Each number is 500 + 25 x the weight over its row's rms, rounded and kept within 0 to 999. Layers, rows and columns count from 0. Numbers have three digits each. The size before them is the row's rms in percent of the matrix's.

# q: layer 7 attention query, 128x160, rms 0.216, rows 0-28,64-91, columns 0-159
# k: layer 7 attention key, 64x160, rms 0.207, rows 0-27, columns 0-159
q0 095:513495494461547457520512494513493493521517540485524562538511491525554499484443519495484531535511482509518496498505493528465486515499490493511516524515536527498516492518500530513466517501524487491510503511488474478497540533541494518551514468512551484475490507521453484457532525476515511489443451461447485493502495511485517482452478465498510507514542511483504515448471495531484473545493522493500544498447487522515501482512481469497498495495510486524445493476524508512455480474521483
q64 069:497553494474505491506479469495502531524528515501477500567509491535496485468492487475489457497521570513540504508487460433493461541501498511479508532472521532549554485522525496504507575509502515505484479489518506489518490489496494481495488484544489498509527489506501536512508538468492475488500497502475509506480515508514503537489523500457473473474496438476541501475519484510498457482477510438513479522571522496529519550525510522504492511482495487490478468511491491501471536500489494
k0 106:490514517470510490513555496488492485500515515479518526535533484507521484466466507482498491562527462486501532486469483490489489495479519514464501484499511511472482534527500498515517501498485536506530468469501441512451516517518494490537503460509507492524491512516507477477512525500530489478473490497476461488515539515508481459473501507511469483522491498486523510480479502493492466475468488490502521490494497493516648485511463501467527529515478499487440523522510544495471470481522481
q1 075:468474493513462524502539514506490536490481457513440477445478520494449475523519460468490477474494493534511486502495444456531494479513486497504488500502471459495506463488482477467512525494496508524475494527507492506519472458456511507487504509528472518535502508495502519543485517559482508506543533531530546515447516478501481520530530543482525492480501487564492473520546532503523500460510471496513490501542516483476505533488537494506496505510493505461524464509524516473522488532477496
q65 085:460513482486514528506507480496519503497531508508476494496494474535515494517491478484465524468533512505529527473479484436490483497487491497561504505468520513526490542468490492456519541482498494525523479473528524430509493460452507466512470492518499498521532500469490515541483477493507470467525481496510502500501471522543504500560537533494504485512466459526530481494507525515511476513504527479507498518528498476531559515528454519488457481487461508457487483538508469503480427498492493
k1 107:478507527442533469541569536479473514521512512490522527549528501528530477469474496500468504542524474500510492491507462475493493519476490521483482506498521532484499502535523520518456500487493514500540472473481468495486543530550480495505532452499511523514492527507467483448565555482530503491484478478467512471532520487502508437480504459505480512512502467492523524459505511506499503488459492458508526489471500484509536487497494507474492502516526497504458520504505546486474485474529491
q2 086:503515493504516481485541541516491511502490499495515510471497493508459469455482495469502517492515489462491495513500509456462525478505492500510518481477488461490474536475492488492525485498483496496532459457525501450536493476489528498559500525434535441490500518546433517502542501522499535498484486512521519532480516504504503532495492535478503559517497512523492519450475524515510507501491539508488493538482488466550497449498519514494463469496474507518510484476551507488507448502442501
q66 081:524482484490511512540557510530478473541522506462473518504488501499467517518505560500503471537502531524501499498494515559508509490478509473458497497530468516478525456527508487502487510485457499480467516466459475528494498540497499499515517510488475459490494446496515528488490510526500505537514482501489496502472525477469522496442515483501521530488539539470517523481490483471545512527532518506514490486547498541512471551507529485512532483515503491503431548529541534471488529505529517
k2 117:516511470514494527450466531504516516467504476503500484457465506519441497508491504493498468442516504518494502529486514493517496524501486533501482495471474442528531498473530462461490520495507502522477525515517528519509488486510492506481450561477480536485527482489526520517488507475492468500515544504503512513519454467508516515527473492507525474464488504489486496561537483478500513496526517513468486512554488507469400546510511509503497488507493496490524510493491446523528550503528525
q3 073:500487532457534465535500515523495470518507529498527527507506486507534511491467547497473492529493494493509503503526531503465541530502525512467505486508535535497512492521478539488482471504527518472546483487463479506510556517545486480516528464524524496490472535500461516490530550471486530498449462473476481473536510496487512484453505454489489529532533520482498537441472518530498522512500495510499538494456495505493491490470474454492516552507517493524451492489537516482450497499504501
q67 065:503554484486516472515482463503512537515515509515481509535507508532472472496467517487487500520519522525521528487469505439444473546521483513497531511452524543512550479525495508495503583500492508541507502493520479458498516484482503480496498498524497495525515506507506525528511542478499471473487492511471503504498466501503515534507535505461489500509480476501533501485498502490492427482470483451532455512541545452506503541498505517486504525474520460483446463546510496499481521490513513
k3 095:505495504461517437523507493481470509534481522467475521524549510516512484498478492485522500535465497484468500452485441472494481483490499493475523501525486536507488523542485508515481520477479514462488474478464489489486496515512486509498486460546526498512513511514508490481520525510487553536480440508472499503469534503495497530473497513507481517486478524540545453489516521498498479510460450475513512498495497500516602465509491520486507503443507523504471475500524562483473488512480505
q4 092:498486535489516507490491525513507477510526458475499516519457518493444491480466515516481541536518510481530503498522529510513544493507495477495461514511466483507477436502487428479508445526468513476520443473491456466527500512482545492486495504483516471490465481520524547526514471493515506455499505483475512455496542527503471512504492504538483483485465515504499469491481511534534519526464494489526502534476514552482529460504507510500490512514537540555489488497536485538495480510489488
q68 082:490493463493506526506483506501461526469506538537506507534524486482542475509496485557483534498484489527520503520495489522472492537521498514520470563462523503481487522456540534505495442519513494509532518554513545527486485509523502499524506475521470478451481527502486517494506505497479529499509503498494475487493438469488481502539468532555498511521543518513543505496503481506519488496527518484489516467548483526504490483499485464485465571496523485509583485480492495496501504477484512
k4 088:495545431480474484472493517489530479484506498498477545522572520501518462493495484524514478502492442471514519510499477477517494497487467525455530468510471473493485551511472515486500503473482461465454511503441484514503508511471523528472478544515501504511476497461519525496510504498497463481503464497538493499504507522483494487489509522504501501471477511476509485491512470486518451447474526517485473508505494454503581465475460504511539509467456493534497475521520502486509532515519505
q5 088:475465500470493454496523472493460508496497522528514509532458541490475533527530528506477514526493506476519472512525453510491511531572479475509526529500528496515530491504567487533543513553511507494524517500542467518495473475503482503512503465490465505507477482511509479494490467498550482468491500460429491518478524482506509505536522489480510488516507476450452507517508548547509514469501462490519532512512475487513429513495504487476493497513490530497497527513510490520493530491483469
q69 081:516466506494528529477548533538469443535519498451479497486511502485517490525543509485497465475478503480477485496492492501554451486548523519531471473512475490450462498504507476508496449501491473464526512538470524496514532485517476505488485475519510493497510463482479534509475464533511538538539489492487510495495529528532493490479480507535558481487544535512490459473466468512522526474531517528467508488495532491463491498491520474530490503555510487477526547495522493489499517497508520
k5 095:517488516515495524485529530490542549459533486534454473446450510462448563502484502478477504490512523519513493446519449518518484467507504454490496519507493491480492493498499465485504484525482493480458462468518497496497480496501523498504519509492445510530484487512534518506531484512504484479512526478495542498462479478476457536518516520539503471431485503535482474531519540509520481497477526509519543498481487543493507473514495499491515502490514519490502511479545544545493506516531468
q6 089:486498516541497523502496487485533489500467516476531510518492521555484498481514509490535494441515442520510502471397521468483445491500481483502527472510472496505511492514523472508486512450506466487490495501511503499499528471479529540498475511498528486525448509454524502530510502474488501474506533522466528472523530545491530473505468501480463502459466505508487494514541522472488513511482537513443489512498525471463491513504487494501487465500495463488459513540536486497520478484459485
q70 090:523462488484501507471530487474500438481491478534552527500474461507515492517505497549508507516490507499490519517474501574506507481496524519490476523508535525493526500503484471487486503495515544535502488534493525527501545484500562480494501505492497523474474553473510512476523506461497494503469512489543476528521466487486520484517479525523457500563528522474508520533489526469548489557459533516523529510487549548516496537501475521507484537484489491525472527508531496484503464490525502
k6 108:456503516543491498507494495490543488494522457549424456494493482460488521512527505458500443477493490525566487492517479510481476500513509528468467502511448455489491457510520509502508496509500463475468514502525482535534473506527518510519459524483499489488494447483512522504511450496516487466475513511506525508443481455480476482511499565494513449503457498495457492540474468514516523506511482531495493504502492522503502468479483518510496506507517514516536480497503476545505510478488520
q7 084:517467546449499504530454514467481489498507532468505539511503547505504521548493512548500527552526483500451501524520523532547518488553528486475498492468526533478495488515488525511507528521492503515476515478464481527509462507505514496543517494498524489468451509515480507479494508493552506481509505497461502475505473534472477473493480451502492473518534498475446486471475524488507513495504468504478464466487482480498505506483470430488513515486544489538475541497503493479443504485493491
q71 078:475532529494522524460521474492472529497535520478511483524487472503497478495474517498470485525480518501531528488500475503512454566522496468485471527471524547503504484486538489473513487504473512493518492545475512485494502450476501500493497487552498523478488507474543525500503548520472489477495510487521532522476476491523505461515526494498522549507484473503507464496540472508504492544474464452557515529458495492487491527468522518559486508507505465494452487489570514482484525532474469
k7 095:522546503498504506516478503473520523484500498473464537497501504541491457465496520474520458496503437523516547490429471469486492474483481510499516444501498476451513446515478523502478503534517491482480487471497489457520497530518519518507481459567529499524511518465490536511560521488480500499491474511467534456462497511468504532484496556472489492474526514507505512485507493485529501533499526509482485522524518495502557509499489537502548492512510473502484478494489464501489480521528527
q8 066:494487506519478523465510514441519481489505503495485480444481506529492483504509454456554506497515485498508502561506524502520524471467533486533498494504490455511480516505498489472498516501488514458498485493499492502464481495458485497480516500498481507503520476488514506516455495513472509491471540548535503512461480554524446504520498538510492499477507497524457455547476558530505455486566504548505461514516539473509512483504493505549471485491488469509531526500489503516548471496462514
q72 077:515479517550472500485471531478500472455475437478523497489494497550504514523534491517539503500498465484473470512488526548505519485485508496527497496552492504447474516502511472481478471559503534497510504541498492533500527483459545530486526491446497531482475511482523475542519476513477534512510537513510494521494485514495523481504474481495503534548529552508486490522501513439514518517503500538449522511496507491480492456471525518516502486492455505504502486504469506476553463494474519
k8 087:490482496495487481463462451514506492487514514526491485500473486491474536472518501517491496467516512465501479525516475525526515458509536482539484508485499502544481477455517506513517482488488491490530537481526566493522534460480537541498513523523510466530484436494511493461516482485464476521490491450519510505521522523537466545530507474467493549524463471506452501459508499514493480500491488495495498552523492470485449560512494514533518516510522523507526533526528450500504497511497506
q9 111:506513491494512484551499525502492516526499483451459530464506526496505459488423482512486494483495485521528490492495494450535535534506461550496517504491489545490494489486466531464474487504496544483460514494477501478476502552514516477496507442539521478537517499516474537494499520521520522499485499515503544501490463481477480491495536489505490486515509507501519463522461515500496527544498435493481456469488497531497544531546564470525516484492533521491519492492472496508466506493518524
q73 082:478497536514504442532503476487512529519510514508502480486512526464499515470479521520520495529500515508502506507510517554486559523495506472473515484509458529529524466481470484505495474477476479461481494527498414515467505517497467479477535485510475523507495502484505483514564532470472507501480501456470520481486493456453495473490491446451505585488493499514522495485507475523484491525513455493530466490488450498475492488484528535484485473469516510523504482477519505480518487523483513
k9 104:513487557510525505505522529519505492474508472514512455468484474507506503523463482463543490461515525501450509514517477503495537490512495506512495520494495511497505512491519511516530490470491494513526474529512478526509515519516472526485537531510466543478504534530522514488506535534531512475457533473504461498532493523462492544477502478519484461458507510525467445521504473501515563500557474541509497512487472527473485537512526527453481507471516480530509522479511525552485497490468437
q10 095:523486491520485481531477489489480488548471449511484452494519549463543514475523502551533484490527527507465421492509515486548502478479520510519490535484489492503490513486536489509537517528518509503525543491504459525513518480487508511486462545510468485472487479502455506536471495520485474505485493473501514483544507498506482508473497503548495485426478447448519505517561492493518534488480507488515503494511509514488500481520502483515543491490469541486522503520533467508502480504460490
q74 088:468507462506541477507497521491481523494501515490491505542489491494529490505498516540511501513492482514476506459514505457524529508467542487454498480459459510507518537526493552487485485517496479500465504466496488520553553541483509501524471518502460492515502529500471495507490518536474524507468485514472492483497504459493554527449519551513525468495506536486508540474503502509514493467461503483528511489569529484524488473489532440508464540542523505505480482439511488526508482512490485
k10 095:497504512485491466488583485517517477448504481494508487465477507467475511519455490485482505484516468490479509476500429505486518480479521533543486520513526497496476519524482485509492455469493513518466518515538471502502535495558485533482493481465481507524495523483506517440469478511506474505551511506531486495455484504477454554511486472493529490480453476511435483501517508492500502512495500530517515532511440519493531508487503437511491537516498498472513509511492538506506519514525478
q11 076:467508471510505455486472494467516500522543511500522522525499480528529506483515523515534520497478520506492501475488520530523513483450493465536524505492525518552516550563539524518536517512485510498532532488505555528467513522471508485506479562518476491488449491457441489493495513479519499527437522519499496483503492495486524460505476514500485472510519526465542556554497536532475490512485490498511500487514508452536512520506495498508486503467521474512465525479503523498463489501470498
q75 085:503526487464567479481491490509484563501514441503498479477466510533482468481488529473475533487502485500482515512502401514498486511507469468463490517523498492501512493473513530498502540535504514502507483505507502501507490505476487506520467476495537540506515491514499521500443514500511480449483510453459505517497494520516494546487541488484536536520480456496475490488495519559527488478533481458513510504499551513531496507497531504456520519494509485529466465527478521514509506560497497
k11 090:470489495433494474506496500509500482509518517490478478539511527536533497497495474521484544516508488526478497481447504464534512492447517507512500493459475543508470546512510484502498514506506534495520458489441468511508507528503483523505489501480523531507477521516481483530546577463482465492508490502504504473469554494485551472485502463505508482484578479485502495468505458470456493498447503492502478483547499488516528508520535535493486490516495462478481478473517508474497504497503518
q12 096:459531513516492498515481495529522470507469529525475460499487519508538524463495481511471497521485450530475504461501523511515496472489501475427522511484480452487489517471509504475495470484496502468531565527539448474483540498518478488481530477475461543511451501508476490473477468497500480501497494467491494507511480457486505479526502495532485506517465469462571526496493484502550501476493495517499517479524509559469470466525484505460516462527498502510493539520495490516465501489483501
q76 101:489526514489480482507449475496496515492476475502504512485509546493525524518543505513466512507528465520490527429515510473530526460497511511495513479474440547477470489521509484474481502507480502494523477485472448467458514487499426507506499489476549491508483505546478488518535520513483512466505515502473545480477489513519537497521471476528470537514505526522503521514502445548485482478491510513488489510509507435482479450484492519489506472529480505498483518511500453488522463546503527
k12 080:482466487471485480523548469510481502529509503496511495482521480513484485427497438538526503510529506435537491474489494519438514484479552480496490476496525518510477542518544459512475497533503479490496525488513493523531512542514492504464468522551467483515480504520455471507499521513535503536473503487518501564501533534528501478472530468531475487454467496487508491465483493498480506475473467432486487527501507495482513543481515510519488485503478495508489509502521527506486490494509523
q13 096:497494449489502488569536489489510528465522515537495477508483503505539521557457470536497505474486498519494483499508487486479474511573543502438477512511516518539551499518496509468511490479495489536468486531486535489488540524521516455459480465517519496469483520486504499516474543492493502511469498519488469529494471428490516515514468476487494489492493528507495521508493489448474523474492492496514514476499506518535532530501510532520517501490557485523514509495474532472492560501496516
q77 098:536488506524498491491519505497591461463503501504538496514544471493496533490471500492527457533514530487480496510506514506483495509517500485507478514499516491491541493529511519483509511460515502506485539509526522504524532495521511498559537469470481507500470519481496494493503477485510539485531486522516477537513456462435486463458498529502537495521533547516465512533507515513512536525495495496472489473430520544475521512465463522467510440517519505533512500483492511529473468509509520
k13 088:512509519494528515498471508498461505527495487512485474519514509508509457525484519485494485437498523536429457513515513481543548537542471517487500533473508501526500457531519529514490445501451488490524497486483523517530509507520477477486519551491540507484505499514494534462485533486539487499518503497496496504510510502515506500495538497468481483521512440461468530508544504496486506524474444522502545503545473493479453487509492444475487535483530487509496493507527463547475507478476507
q14 098:540468486485495489478487506492484501493516501528510451499489500444573508468503511516523522511480494524474516492472536510516499508515513507494499482515448540539485467517544504498528462489523527497531515492503474527476493493518501475543473434552501493485473507493476496497502509517448517505531479490513483513522467503499530493535475452492504507472472510483498512518481525483523492518507478499476535501517496503542472450522509452548558494480474507442490539505549464481513493550480514
q78 101:479418508562509452494485521489449466503482504508528464497489519485512523487509521483505498466472469479447484507484512520512503476477484492514504496504485486500558498508518498538509476523516475528502533486511504543493516514555509496496501532483482513474500525498494463475499485538469481512477543498448486499493470478484534514483525493505526504497505514429485487512514513485502526515456480539473496478515482490505479500514471487493514544506487516485543469550439477481551485475440500
k14 087:515502488491490517506436482510538495512520504511436514548516478542503507532542490502501483552478531495518510502535475498507480532537478524483484503490506508484537521464520479542501507501519479480508540468536526504525524455514540496478523508518513526482508465542523497516539467477479496475487511521470486493486500491514500538466464501500505476493515470522491498520462459529469538489493531539471483548536509497508479517485556545460496496517512497483512511465531498438512500486522554
q15 094:507493493478511467539525505535480476535505497488505510486460524556507479514454475482469565456496486496510468509506527444492539464565484499460534505498493474495496490503504525504491492496488500489524476500518490487446506510481485513521443480495507502501521497498419462512531529545522498459500475492497499508462499517553470480493505508514515497498508544509494521506522497497511481532508468491542513509487544483510543542515515467501529503469478488515486498513523543473489524536444505
q79 088:489543517486484517493548490487473498494527523523468490475511483456539492455484474490450521518520530511494500505509495490504510489514509513481515515482472514470479464480505522492498497465458478466523470521480461489476505472495484522471501527503504495539482503487503544475539494489474491505514459475509518539511530485510480491543533502484507564485477457560533519486558468542491482507512569458546515488462539512481509521479481503475484455483466495537506489503486488497514471557504492
k15 095:496470485527501470512504511515522513491527519524519492539487496533502483460480513514551509490545479490490541547467500506513546470465489500494494453518524535507529524543488486520527498493525563536502501505531480498495511519489511454535517516517495498483473539487506470468511547527534528518470525535492440513513501516457539483502477474502480439474518511493481502516452482477509485509507483526487494466473480532521479473496496549512524535523488466483471521494499488432496489473523529
q16 085:486501480545508518484519507486466489489423513511527506508483470496520536529486507504493501488470488469491495495496500471506481475496463493515483551521489492506488526492530548477477484552549553497499548496516524483520526535491527481451514527499518436507514523464562476515481497479487466510478504481525490533470473498490483469482503509502506520491471513484480496454490444488499507542466546528504500494517494492532477494493513563510513521496457484508532512518445507515538502473542507
q80 088:460515528522452493501413472509483494493513502480477515523473484490532493506500534515509496486486497505497475488510515499516532441499483507494526540503465508513445500494541508473520485513497487509507523526475478523468459541525517499472527500483504553540513492500537534484535468476472477498486494488505507531541553493517497542495517474498498496484467488474510477512522485525505446527497556505483506516468498484527459509509467496548520445508475475451522504486474502513535544534518493
k16 087:525514517464501493515486470511465476512526496500496489471508510502494519480557451499512530533492486486521509521520477486484485497522515488485486496512462491503546498480505478496478513481513462460490489503482517450518463487445464516505501478508483490510487483491495459502495473447494479503457547446509499529528474504550509447552444471471434526487497499499482519503507473539519500515506533496520475560514533515499496516516465548458503482498470491488515523510493430504525490499467488
q17 097:528518501480508465525502542492501488451530524468475508507482445505528515537481513439502513484487481498451483535462533495513504471502502469531519452521493494539474504510471460488464502505522482526516523479518506509537513465511518501502494594457558473517518525523525505496505520497522508475457488495478487517527516503489499498497512518481553529471533477479510507482541465497473501526497522520504527499527515485509525471492528541505453500520470505474525486469530472481484464526488509
q81 098:478479493500508508506507478513464508522513512499528496527522507534531485535557439485532495551486487514461503493526452458547497482528536516459491514502439503455467533461486486510455488509502480493522480519481475459487509530518470496483474503467479478526514517483525496528539496506508529467491489511476494498502527497503512474475501459492495551472504510513532491544474483540483482523508503496513529518542532416503504498446475505475461515507449497506488504493508504467508494525496498
k17 092:487537517496473482494519472497519513473496490519511511449553521487485519432544485509486476540515485491473499490570537486521508483440492510491481484505511523513539524524537498501508502500512490537491513483523457445500479490486537518503526493471511476479531490491482512471505445472511496531476505496503503510480474494494499468470491479499482465463481522522463512495508518565495499450513553472509485516495504531505533513515492483502526503535508532521490464512476513559543508473557515
q18 080:442511518473504513510515528488482503471530507508490504507498505543490545475500481495499505515544528502475511504447526441491505522473448529533508465499500503460513487490468503452511473517479525519542451518487480460496498527523474508513490498504540474514501509520470494521492531488489506466505479508502510504501522498510533483464520508489476500512500497514492445510482549485523476479481465488510486521491518514468555518523448493496454446474480461493440475497524520429526519539508521
q82 091:492502473498534531508500490456517486525527456456487484513475496452491507463478499532507545501484544500506481459488514514459514500465501488507477515543522499475480506484477501478485527495505524511564508460494487470467506476488473520525504506520551458495524509483493507519544508501490464528476493502530515498549502538515496485524498518482468524481506479546508465452501506508510493527512494471470505551496518485492497462525525518528482455461509472513403470514523497464495516464483504
k18 090:524544511507480461489485494502486439514506516459538499542540473526477495501485529523541498462482450511491516547518466520460522487520495495496487534464545516466516514495508540528486506445496477488508513513523482504477543517515507492486521511491525506537476516529543491471468477501514517517511500484552497516457507476493522466444492482534492512513507530464488518524519514514503494484491484470485495500513513512558527483524506483426477518535507495495515507483479547540495497436502494
q19 080:514481538452515496503490569492461501501477506487475502457499510508467512488494479524516511528546504465482478461485553516469486510472478467534519479493498512515484512510457490489476445505476483492464488513478462511509510453508498527482514481486493502520491507482496533533551482508490481493505473472527513476449575486516546477527499509501488507464508487461457513528459466527527491492465504472450476477462507469497526478516507469504491525495511506500504536462469506512487500520552466
q83 094:464547489468506426503528490547484477516513503517527501530479535504453516520468563516499491503489517479483510484536513535474490509468456474510516465488483524530499484557491507493537534472478522449451542535505500474486492540515485512528480510484526488483495467499491486484499515496501471484466504468506500482513514493485482534519530526526545465510491476493498501495468529551509558493517466514492524466508483492514484543503489465515504501496561472464467541483510505505512493510496515
k19 092:513485476494476464486519455523543533488461500476512503436499520508552489515511478522545447540485492524466510493566455478494457485522527545491491539526520481457519485504528532520519558536500518507469532557509485533537513477504525518476527539509494522483526522514528547496514502502503502512510511513523462491541488462530495515499491542508494507500458498468474516502506503450510491507484526496516487483526505519507548508494462474532508492510514495501480483518486509530479519497473483
q20 090:523474514529492500488478496503422518508456482527517497520555519542497506469527478443507456515500472521530491461484513487515485546499497503459511508523481522458465496504477440463538473490521483524482460481514532504509520509495490540539493502517505487517486483502498513498543547511498491482524516535502459510471526527538543504504532498522504489471496496518499492546503478498493501539504515541465536496504550509540498496484492510497484524494456514496455529502501447468522514541505476
q84 123:471504509496512513463519516495509487522503468494519499494527509508483508461581478477450511540507502459506507480561509510531539504527498515538458499493472497469490472507518500488486490468474480480508480511485497481463500466499458537489500436519506494478532495455525502517547447488489484525550485527514521527479510462545528452504458495493517532505484520520494510487504499476501523508475531462502499504500438540484458520491513457511483521523469523511495523548497490514535480492519479
k20 099:532505526528545481472473494496517483459460511490526456507446458459497473512512500478535537498496552482432474517506522476487499499504513503510536536503493505458509499492491477468485520483494499514474495527541523549497509478482512488478506539458511537544497487493506509512502533493469520474496507470510491541498509484519535501517499534489477495486443484469511467510512455524497539509543555503505492544529562500498501446466494505532481513472522520503527513490501462517477482471514501
q21 096:476509511514501488503518488515529458498496490544530472509540470535504507510490474541499509522494508536526512478523532502485544530464493519482498520469501474496419425502516505492498530508525521477499462455432490489542458508470472499485449501478523476489459510496497542518490461467511459470510496478524511511515517484507530505485478471494542547494491479519478505454492433480513488480479503475501519512515494532501492509527499530472478494487493479473542483502485496521471508516541495
q85 093:507511497492486478492529510512512473493491497495529498518511532473458468517506501514464540481486506502507529487487497528496481509473488509509510452482478506509540499524524513516481484508517516495476468499493460471474469525509494471505476460498530480511504478509518515470516509459471498469540468469509528458461504491542521474468480487539502507511494461529500507492552525538528471529467480544508549485425534446487539476488493486536465468470477496475486510509569438480530498526497505
k21 093:476539481494483474503539488477473520486525481488505509490524576541491503506476449496504526514543495503460461503508494494526493471515487508497522468501487490530485526533484511539505447508482467486471500495526497506509469509523497483480481464490497510476545499530486505524456456509521538530505516512542505534512484521468474468519531525531496452476517508436498481517507504535513485517482505476508512506482452516455503486521516420493493509511543533485465512535515506521520525461497461
q22 094:533507530480480479482500452513516525500520491534489464477507494502488547515459485476518519499485518499515534500503491477496520508517500460529536510493491504558528508496523486530466505456559473521494494481468529501509460511491527468492501519493499521515491450525527469548473523516515502471462502514482502488484532505511502518487512528504526424489485515486545503529505495481446478485480502445520478505559481485523537463515473498463508522466518477482534524500447458521462490527524479
q86 101:570507489473521480492516490534493491519505535469456460464526492485528522513526444533494457532502517501528550509511562466492491521498466505458499506524469494518535455480468503517490522497522527488503499476499538489505530507521527522562502520470453536487476490499474465492480521515519502494519494491500515487487487506478490480513469523487503487507540476494471494460514500507507566510508494502505548522530510481510502471490536479507545531482515456493485467508516461489497503491441544
k22 098:505519500457527494521514486505484486522462499493518528566493459486490496473462487501439467512507497528518458515464545527485498491509523547459499493487496485524494515485495478479528455509521494485489501483505465529474492491559545502515478494547508496541492501525484487497560490525496511481479504491533561454533484487506495500500504481489473504464512518488464468507486500504538514563500521551502504448497447505537515504489465483538515515515483504524502505493502509480495513446531537
q23 080:515511499524545520496482515500473514490459498480502518541511521526518489540460485508591510553479501461483479508499497487468513493491538529461493494525547502527473498470511455519483518541508562521511473516509487524540491496517460490518485493524481494487510515524482496516523494513506481514493457503497502516483454509520541480497517485513445513509452490506535497469529455459509496536462504503463523525505527474484481453531459524512449466532505491481487503483510493495460505479476493
q87 096:499518515522508503476483490526502567477452527507509482504502513454517448458463502493527470525489537485487497450545476494484497522502499486504510500447487467511514490514523514520516535499514540517499465513464521501496467475494440521487520521518468492478524528517445505503466535451527498510545491492524526499516488448521480493490539522523496485507507493495499549493508505501483487464475522427504495531553485505546513526503510487493443478491534515528550515488498486505491500506484481
k23 105:467514502477506487523502478494504511531502522482508508554505507467530496511497472507507550489500513516520515533491564495451486489438537475524548467519494527503480517519506503475493479500476494461467517498481509504484499560447504494535527501464561497497473468467494498457488524469490525503475480484495483476488535498527490488518522520493465482483541482450553490496452485489497495506447510533477497513472547466537481486525488500500534521498542474501453496492487543488484486500496529
q24 085:454498466548485463545483492509485486474505477489479494470511508518494515494470490456505549469523517527510491478522483500521490513516479481502490511498430461536479461502541453488462482474524504549537534460522469528466489485516510501500502469503501495510505470477479448545526486493487483511542492549490495497529493503487517505516502499471476489467523534490520482562489459497463510503472476476529461483536451497494503508494488527512480473467441545527517504529514509472487501493502496
q88 091:507507507551490514476444470506499535494514508482532546470451534533484514513476453480459503461480489529492491542480442545518520520516510519474452528489460481493514484488523511513497476502477498519525498458516530508501483483491514530469487500492463474506520473523500485492436510515517491478515496502512531535507488458460506502467498497491508499513484515503494475536510499473507499542542442477550486460479471554529477487499500529483501507508507483530515533508496499540478488448475458
k24 089:450467507519448548475554492510509513499537505512487497531507505507485474484521443528467473527480493506518516479446504480517519466540507487515494528495452552479459519495530477488506486501507513468476470502449515460510490470499513497521515500518528511509461498509525471486495488467476541528449474497491484504472510533522513481541527521518500518507500474481494540490527498546504501486477510505452465574494539476478465516467500531533520478503486469482502480506531462490526517508489499
q25 096:525495499539521525499506488511453515484486487489462523477488500550538464504510498481513538523496479488520466501471506500484531465512544506470479524518494493464443471500522470497483497485465503490505508512509479514508513508513497520514538474514487490514526515445499512494539482496485470504486507488535513507485494499493487490468436481527506507518545547521533495550576531504502485498465543496534535432439543507421505522491491478505484497486525514498486521459506497499510519506512478
q89 113:497463503560564512524555496499515492516485505518502494480469480497480484498547528529526489520455538458529428453504504490523489481478471526507468491512482469465482501460532471507525475487509506477512494518487504513486478511529458474502491455483428479492533494510518515524538478554509481531526550510473490449477540527477489487508488492504504515475511484539512486479490520488493496506504490495507522517503524476477454499502491480486484494491502488497524500503535547476494518525438524
k25 095:507510496495523512492515461497505510491569499536472514523497503481535502497493492494486521531549486503532456473543522476488473516539483450433536499512523529513487471521495518507507490567502540490482518501504533515516482500512480506497476496513510506557478517528505515448466487486511507447514469462483514458511506490537477537472477489493482489514457510481468538456517449487455455489491519494505505502475485504507547520503497473509519481503465479494467462516457498463464518513486491
q26 078:471508503508489496507502550510429530516504515461551484513522517468516455460453572519543498536529515484501489507508457516465542520522525516488474510507522488454502495504507570511536497491501499534511522526516491504531540487513532501526513498533491523497513517477450477464491490502491492535522483493480492523524515517453446479508499483470462492539503491499520511492485497508477549507519522473550500493463497468497492508478529495485488514462500516501458462498493526519473503457501509
q90 100:498521503495489500487471480526531545516537494505482550506507489485519493479458542491486464493529538497491537507489499508478519495477500505523508458475478535500497479524465481511516533472437524511483503493509474499493522458433507508543525521532470444555498546482512510489483524515522543509512497518513517520511505451486512484472503517474480512502494471477504493533532509457542496525489528476508485493493481536497483498467465535520485469462532464552457493511524561504492477506471475
k26 084:542500537496506503554508525449517517509493493495540496527482477468459527485435468473541543515503508508489477493485484515474496532532511504480486508458519530550500483520482482535513514464540496495509521499518490494447473519524501514465511508473521476489511478512461520490536497439505495502482454455504481500513497508495479520465475484501515471501551507496460472463485439551533467487502467498488555499494498493507500500525476486459504455465521498490459515492521524513494474506501514
q27 082:497530452504479530506513467485521510490453537547504503486512472467501524485499538470489520562528532495521475488538448493467504486543474499484467470480511491540477507536488510462517489484540506511481505534526515517507495521506499492528523456535490506494473489510480484506517527500523493524461537499480519518504460445495495530480486483492519483462524489542490472511513491497488498501515505453560485483522493532482483534491500473521461515472518514454575501476468510527499529482522542
q91 090:526508492519539493432465448511502500543505515522435497524489444488465475511537477495472513488500511527533450514485517459525508471531470500509518527475510481480551501506511478465507499504486502535455493478522493526539523516514476503510487475533482522500501509445491566493490497519487519474495529506499461486510488503524450520490520488510482523516483523485485543482498548501522504488512496526510502533515493489454467509463492504476522479522541502508491498527531538496445554491510492
k27 087:485496521483498496503464463508520500471490506450483520454481502499511489482536527466486505505469490510495498505522508465516448478512492511489527539469496509461515506512505488453484522506503483489502500543462489510515542506507501537500491475506489568517505523488510487514499484500522543461515530458551506475497476500540485500532496486473484471498490510532529482448511502526534464517538530479499450504484495506521383537504507502485470489535483510530540524496524475479527513496459494
q28 082:512509524496474492491469466497485498505524495493454519516468495532502460476527507472449553502444533548528481520451500474504489529519483486472470529525507491460507495500520500497485547507520492474480526497526507471507486542488510500485488484513481494481517496476547528473448496520506489480494465465506485509477504492464493508515499474554530498513514472471473538545476550519498513473468463496497480484503520531504506534534511555500542549523528508480500538485514500541534509549478474